config = dict(
    norm='layernorm',
    qk_norm=False,
    init_std_up=0.0207,
    beta1=0.9,
    decay_fraction=0.912,
    final_lr_fraction=0.05,
    batch_tokens=131072,
)
Each number is 128 + 32 x the weight over its row's rms, rounded and kept within 0 to 255. Layers, rows and columns count from 0. The size above them is the row's rms in percent of the matrix's.

# layer 2 MLP down (transposed), 2304x576, rms 0.0152, rows 503-524, columns 432-503
size [106 103  98 100  86  98 103  92  90 100  89  93  96 134  97 106 101 119 113 103 104  92]
[[124 170  92 103 128  75 107  90  93 172 179 102 102 150 128 133  92 136 110  94 147 134 163 109 116 165 185 109 133 122 101 156  99  95  69 139 122 118 138 158 148 159 128 125 139 134 157 129 141 124  71 185  95  92 129 156 139 111 164 139 117 102  93  92 114 114 196 175 151 185 107 100]
 [114 119  82 171 172 141 109 160 133 120 110 145  80 128  78  64 146 115 128 149 115  75 105 136 121 105 171 153  88 133 171 108 131 110  70 129 122 164 140  82 145 147  91 135  97 152 158 123 115 152 122 130 120  99 157 130 152  89  89 167 160 103 119 119 112 171 125 120 138 141 150  70]
 [142 101 132  68 138 191 119 132 153  72 140 161 115 160 150  90 115 132 151 123 104  70  89 195 140 127 104  66 117 223 143 140  87 147 126 154 134 153 137 120 104 101  92 190  68  66 152 141  80 189  72 125 133 119 109 117 152 126  91 154 151  92 163  71 150 141 105 120 131 136 105 132]
 [115 135 150 175 144 116 158 127  80 128 156  63  91 189 126 137 128 143  77  97 139  92 164 130 113 115 101 104  70 128  95  16 151 149 149  98 113 151  91 148 118 119 175 170 118  91 125 137 149 165 122 109 175  52 101 122 170 152 108  98 188 199 118 179  78 153 162 180 133 149 122 150]
 [150 124 162  93 147 134  99  58 131 135 115 157 135 136  90 153 128 113 182 155 242 114 127  90 159 130 112 138 131 173 109  68  59 162 161 117 131 123 142 147 101 136  93 167 164  94 166 152  77 116  73 166 155  73 138  73 131 201 119 138  86 137 136 110 125  62 164 122 183 116  59 122]
 [103 154 117 127 149 128 145 151  51 112 130 151 142 125 149 100  92 102 148 149 134 162  75  27 163 183 121 130 102 188 115 221  83  94 125 124 157 161 107 166 113 129 137 164 173 149 132  80  99 183 104 110 101 154 140 141 129 101 157 160  43 139 155 195 163  83 107 124 157 142 101  84]
 [ 79 160 144 178 142 163 129 109 131 171 129 116  93 130 185 141 152  85 149  95 196 116  83 161 151 109  83 129  91 152 102 147 120 140 149 132 109 144 123 137 109 124  20 137 143 128 120  98 141 129 111 139 141  77 121 131 154 153  92 156 101 232  53 145 152 104  80 121  90 110 115 103]
 [157 185 149 131 124 126 126 109  97 123 161 158 159 149 139 152  86 149 136 139 121  90 142 131 164 173 105 157 112  89  97  58 173 134 144 141 150 139 106 106 156 132 109 141 124 112 205  67 198 192 115 127 191 157  91 153 169 177 170 158 206 118 159  93  94 122 126 146 142 115 124 111]
 [148 152 140  83  74 146 147 173 132 183 127 102 115 105 129  90 135 108 151 188 141 153 103 153 132  80 163  93 145  76  90 159 162 133 139 163 108  97 161  94 110 130 123 129 136 113 171 145 155 171 176  83  95 101 105  93 151  90 149 190  95 143 162 134 141 148 159 141 124 113  91 130]
 [130  91 115 151 119 119 126 155 120 136  85  87 108 101 130 142 146  93 104 113 106 106 124 151 123 124 112 119 127  58 106 140 178 178 187 104 164 143 114 117 143 115 169 136 167 101 176  83 113 140 148 158 130 150 126 131 145 106  95 134  71 172 125 142 173 130 167 177 149  33  84 156]
 [145 107 119  87  49 153 149 142 154 173 184 152 151  80 111 160 133 101 126 139 163 176 161 105 113 102  90 165  64 132  98 185 132 166 141  93 105  89 130 134  95 126 178 112 170 128 118 159 100 112 144  86 165  86 145 165 123 166 184 148  92 120  68 146 149 101 142 172 106 112 156 145]
 [139 193 116  78 127  97 120 155 105 145 132 197 172 166 116  47  77  74 105 150 134 139 110 108 160 149 149 147 102 196 176 128 121 178 155 126 140 137  84 120 226  97 141 108 109 133 122 186  77  97 134 110 163 135 120  21  87 101 109 101 103 135 107 158  60 115 121 127  79 145 161  82]
 [ 90 132 112 116 122 109 141 120 121 114 117 126 118  90 195 153  73 126 124 167  96 127 153 106  71 183 176 100 128 123  56 113 147 148 126 141  94 105 185 121  41 139 153 109 166 162 113 154 129 106 143 166 174 118 137 115 100 162 158 173 179 107 134 140 138 162 107 168 177  85 124 149]
 [109 139  63  85  90 177 117 145 141 140  95 166 128  87 121 140 107  90  87 118 116 145  72 135  93 163 121 102 119 125 141  96 168 117  61 145 128  65 147  73 124 139 126 131 103 167 100 134 127 125 193 104 125 150 117 107 145 101 112  95 107  84 138 118 134 183 120 123 128  93  86 125]
 [ 98 152 124 139  80 127 137 155 167 173 134 143 122 141 140 220 130 123  93 114 156 136 123 139  90 185 158  99 141 160 101 126 198 135 100 158 127 123  90 144 162  81 114 137 188 178 138 182 149 156 148 149 111  85 123  95 186  70 145 105 131 103 149 140 115  69  48  68 118 151 160 111]
 [166 142 120 127 125 117  90 103 126 152 151 144 107 127 146  95 159 125 167 131 152 137 112  82 135 116 161 171 114 105 124 142  92  98 168 125 157  90 166  96 198 106 115  93 176  80 157 118 175 225 155 164 144 124  52 130  79 138 129 132  92 130  85 132 154 169  71  85 178 124 183 119]
 [160 147 136 135 151 122  99 132 164 124 103 109 108 118 116 214 111 141 124 114 137 109  81 122 109 132  93 152 134 156  99 109 121 117 124  86 159 130 132 146 126 153 106  99 165  66 142 109 112 103 108 143 117 224 105 167 200 115 100 150 107 116 151 117 127 157 137  92 118 136 150 136]
 [219 121 168 126 119  91 159 178 144 128 176 113 102  66  86 122  98  86  60 119 152 172 148 118 141  85 177 172  93  76 159 141 110 181 154  99 131 130  64 102 132 173 111 119 115  82  81  85 154 105  88 149  92 156  88 160 119 158  92 126  71 156 146 116 141 124  83 168  98 102  81 166]
 [176 128 122 156  91  82 214 141 127 132 129  37 147 108 110 143 151  86 162 106 155 160 157  96 154 143 153 145  96 116 131 164 141  87 155  82  86 154 176 138  78 164  94 173 151 145 131 105 154  95 107  73 124 100 177  99  99 157 149 114 134 113 157 136 179 139 118 102  99 126 103 187]
 [150 152 112 130 110 148 136 180  77 131  92 135  67 100 158 157 126 123  78 135 167 177  78 149 155  51 115 130 125 137 143  96  27 120  96  45 116 121 177 121 135 146 153 146  79 143 127 128 169 141 153 132  89 173 125 156 146 187 130 129 138 118 120  87 138 154 122 127 179 147 140  89]
 [147  96 127 135 144 124 161 103 120 105 142  98 129 144 126 125 155 173 113 172  99  85  92 159 144  93 162 135  79 151 170  81  90 142 118 144 123 181  90 138 100 120 144 152 144 161  91 162  55 109 144 101 141  93 138 151  86 149 119 184 101 157 133 127 115 162  61 113  80  89 109 193]
 [102 150 131  74 131 119  90 201 119 148  66 171 130 106 117 183 139 134  91  99 140 159 173  97 101 147 131  99  78 162 155 139 103 146 116 146 130 117 142 124 169  69 143 125 192  96 183 110 132 131 170 147 111 163 121  86 199 147 134 134 132 125 108 122 144 159 187  87 161  98 147 179]]
# layer 2 MLP up, 2304x576, rms 0.0287, rows 504-525, columns 432-503
size [106 103  96  98  98  98  95  96  98  94  99  98 109  92 102  97 104 108  96 102  96  95]
[[ 68 131  89 133 108 121 129 172 158 131 149 158 193 177  85 164 136 144 119 141 143  82  94  74 115 107 181 140 119 131 130 113  89 122 117 148 149 153 135 130 142 143 135 134 134  99 107 154 149  44 124  78 101 167 161  90 100 148 144 111 123  92 130  94 164 127  96 181  86 142 116 136]
 [126 145 138 130 139 132  69 128 134 128 106  58 135  84 119 133 129 163 104  92 122  92 113 133 112  65 115 119 117  90 157 107 141  92 122 177 185 170 162 190 172 131 133 202 146 170 201 130 133 141 138 168 107 146  81  87  94 158 161 156 126 155 108  90 118 125 128 185 112 139  90 171]
 [154 119 152 159 109 129 148 108 125 104 151 118 122  66 127 117  87 124 150  77 164 147  95 102  99 122  74 167 115 120 155 106 103 158 108 132 188 114 102  83 106 162 134 114 123 152 103 132 141  64 111 149 134 121 156 147 181 112  95 118 119  59 133 164 131  85  83 184 146 117 139 165]
 [148 132 124 114  85 109  91 140 129 121 154 121  97 134 118  94 181 123 107 145 147 139  79 125 170 112 125 124  86 128 140 108 114 114 139  85  75 165 140 159 159 177 160 185 170 130 104 175 148 118 184 157 192 112 131 105 126 119 134 140 137 129 132 150 178 195 147 111  93 127 126 159]
 [141 105 151 109 151 138  69 125 162  92  76  92 128 101 108 123  76 109  93 118 164  64 161 108 154 141 118 156 103 111  96 143 115 111  97  70 116  70 176  90  80  78 119 171 120 152 100 112  64 139 115 138 135 123  85 141 119 163 103 112 127 138 155 102 165 123 151 167 130 146 150 125]
 [134 110 190 148  60 170  89 149 119 189 127 125 106 149 166 146 133  95 148  85 136 178 119 159 152  45 137 117 105 155 107  67 139 171  94 152 150 131 128 151 123 138 145 140 182 105 130 155  83  79 158 102 107  76 106 172 110 132 127 149 159 110  99 130 150  99  98 194  87 150  76 172]
 [141 159 170 117 121 139  99  69 153  93 101 110 120 137  90 125 105 140 133  81 140 120 159 132 119 100  58 170  99 132 174 151 126  65 105 139 130 121 182 111 154 138 137 179 126 135 181  89  88 142 114 106  94 118 146 153  90 178  96 120 103 155 106 103 145 148 132 141  94 121  96 144]
 [121 136 155 159 141 159 136 161 139  92 146 151 122 132 142 100  94 122 125 101 153 154  72 125 135  91 136 150  96 138 205 117 120 138 198  84 121 145 107 130  98 135 136 210 162 198 188 150 135 129 111 123 166 130 148 101  99 134  94 110  84 118 124  47 151 159 124 151 104 196  72 112]
 [143 133 106 185  83 106  86 132 186  42 123 120 180 102  89 145 108 109 106  45 143 130 129 132 163 116 137  92 132 176 115  71 181  94 166 150 112  90 133 183 139 164 205 174 139 188 142  94 145 116 122 108  92 184 146 133 118  93 148 124 137 135 137 144 142 109  89  92 113 140 100 113]
 [ 88 130 120 154 108 154  49 101 186 184 125  85 123 132 163 150  94 169  90 163 128 138 120 128 109 187 145  82 118  59  82 149 136 136 148 104 114 112 195 115  98 142 115 125 158 163 139 138  81 119 137 127 146 111 120 184 113 129 130  83 133  65 136 142 153 189 137 146 156 128  92 115]
 [115 129 110 102 161 126 109 138 106 134 245  71 143  92 120 113 127 162 105 112 145 128 123 135 157  81 134 171  62  80 164 134 120 139 103 121 117 127 142 133 143 177 129 139  90  67 146 168 134 141 127 139  77 109 106 104 112 202 137 137 161 134 122  93  65  88 102 131 106 138  58 145]
 [ 73  63 134 172  62 151  96 143 121 127 146  68 114 144 143 108 145 168 156  56 134  69 105 133 152  86 120 146  89 122 167 140  95 109  74  59 139 178 104 189 181 200 216 112 125 111 166 117 152 140 113  75 100 166 126 145 115  99 155 128 140 118 116 167 129 170 118 114 138 133 123 126]
 [120 136 145 109 110 133 124 173 103 121 132 145  93  82 138 136 123  73 134 165 139 129 130 139  68 136 121 126 102 142 166  73 204  80 104 129 129 145 158 145 118  88 177 119 126 166 136 201 114  86 176 102 150 121 126 147 132 137 148 139 136 149 178 153 170 167 114 179 123 111  79  88]
 [115 147 139 120 145  82 136  79 158  54 117 136 136 144 138  83 126 160 114 185 240 112 165 100  98 113 122 123 113 101 111 183 140 127 153  95 159 118 209 130  91  95 166 118 166 156 148  80 102 186 150 134 146 183 150  95  81 166 133 138 171 139 122 112  95 180 168 117 174 137 146 112]
 [149 128 141  90 116  81 128 163 137 130 102  62 198  88 113 109 157 164 149 160 135 140 129 112 108 124  84  51 177 127  94 127 186  79 115 119 162 169 181  95 122 165 194 111 108 137 203 103 124 103 172 131 159 119 106  98  97 117 116 124 153  95 129 136 134  97 171 113 107 112 163 138]
 [ 71 194 109 153 114 153 145 127 151 150 129 109 184  98 139  88  62  94 105 106 122  61 166 137 105 151 171 139  57 112 164  82 159 116 141 115 147  75 115 116  69 145 160 167 176 150  87 141 120 108 141 106 149 174 162 100  96 130  86 112 122 165 174 129 192 139  86 159 107 124 131 140]
 [159 116 157 141 107 170 144 109 123 170 176 161 175 147 134  93 118 110  88 100 119 176 152 144 118  55 125 151 101 146 131  61 113 150 104  91 175 118  87 184 107 139 177 123 124 137 159 156 139  50  75  73 120 205  95 149 127  76 165 138 107 120 133  85 135 133  92 170 138 155  69 197]
 [154 141 109 182 125 115 112  86 101 154 154 139 186 161 125 175  77 175  86  97 121 115 157  81 172  88 115 110 145 188 128 161 169  47 167 147  91 164 139 150 162 159 113 109 118 153 169 119  79 135  46 141 115 163 162 110  61 167 111 123 157 137  98 143 139 110 108 147 101 155 140 187]
 [172 177 142 154 141 111  70 171 123 168 147  74 145 162 167 118  75  88 162  90 176 148 150  92 186 114 150  87 121 102 162 157 162 115 137  87 125 137  95 122  54  93 123 143 150 202 118 142  76 120 146 144 142 149 112 110  88 107 106 144  73 114 158 131 128 112  99 138 133 136 105 157]
 [145  99 165 108 130 168  85  67 168 169 160 165 111 109 136 140  26 116  80 155 127 109 200 155  90 153 133 108 118 133  95  93 163 109  97 143 132 112 132 136 138 168 158 165 150 155 127  55  78 108 160 142 136 141 133 162 126 135 161 162 101 108 112 113 120 119  96 183 109 147 140 132]
 [ 78 100 184 132 109 141 120  98 114  86 163 141 138  85 109  76 124 148 119  93 142 125 141 131 159 115 124 131  63 116 126 139 154 116 114  97 200 160 137 156  59 130 118 183 111 105 192 134 158 113 141  94 157 136 118 122 131  70 209  45 115 117 158 148 193 109  99 145 116 110 105 162]
 [ 97  90 113  77  79 113 125 112 132 131 127 144 171 113  88  92  63 161 131  92 139 130 186 127 123 131 162 165 115 108  97 149 138  61 102 145 172 141 171 175 149 103 108 107 142  97 117 177 128  97 136 123 134  89 156 129 170 132  90  51  68  78  85 164 191 156 144 150  70 128 112 126]]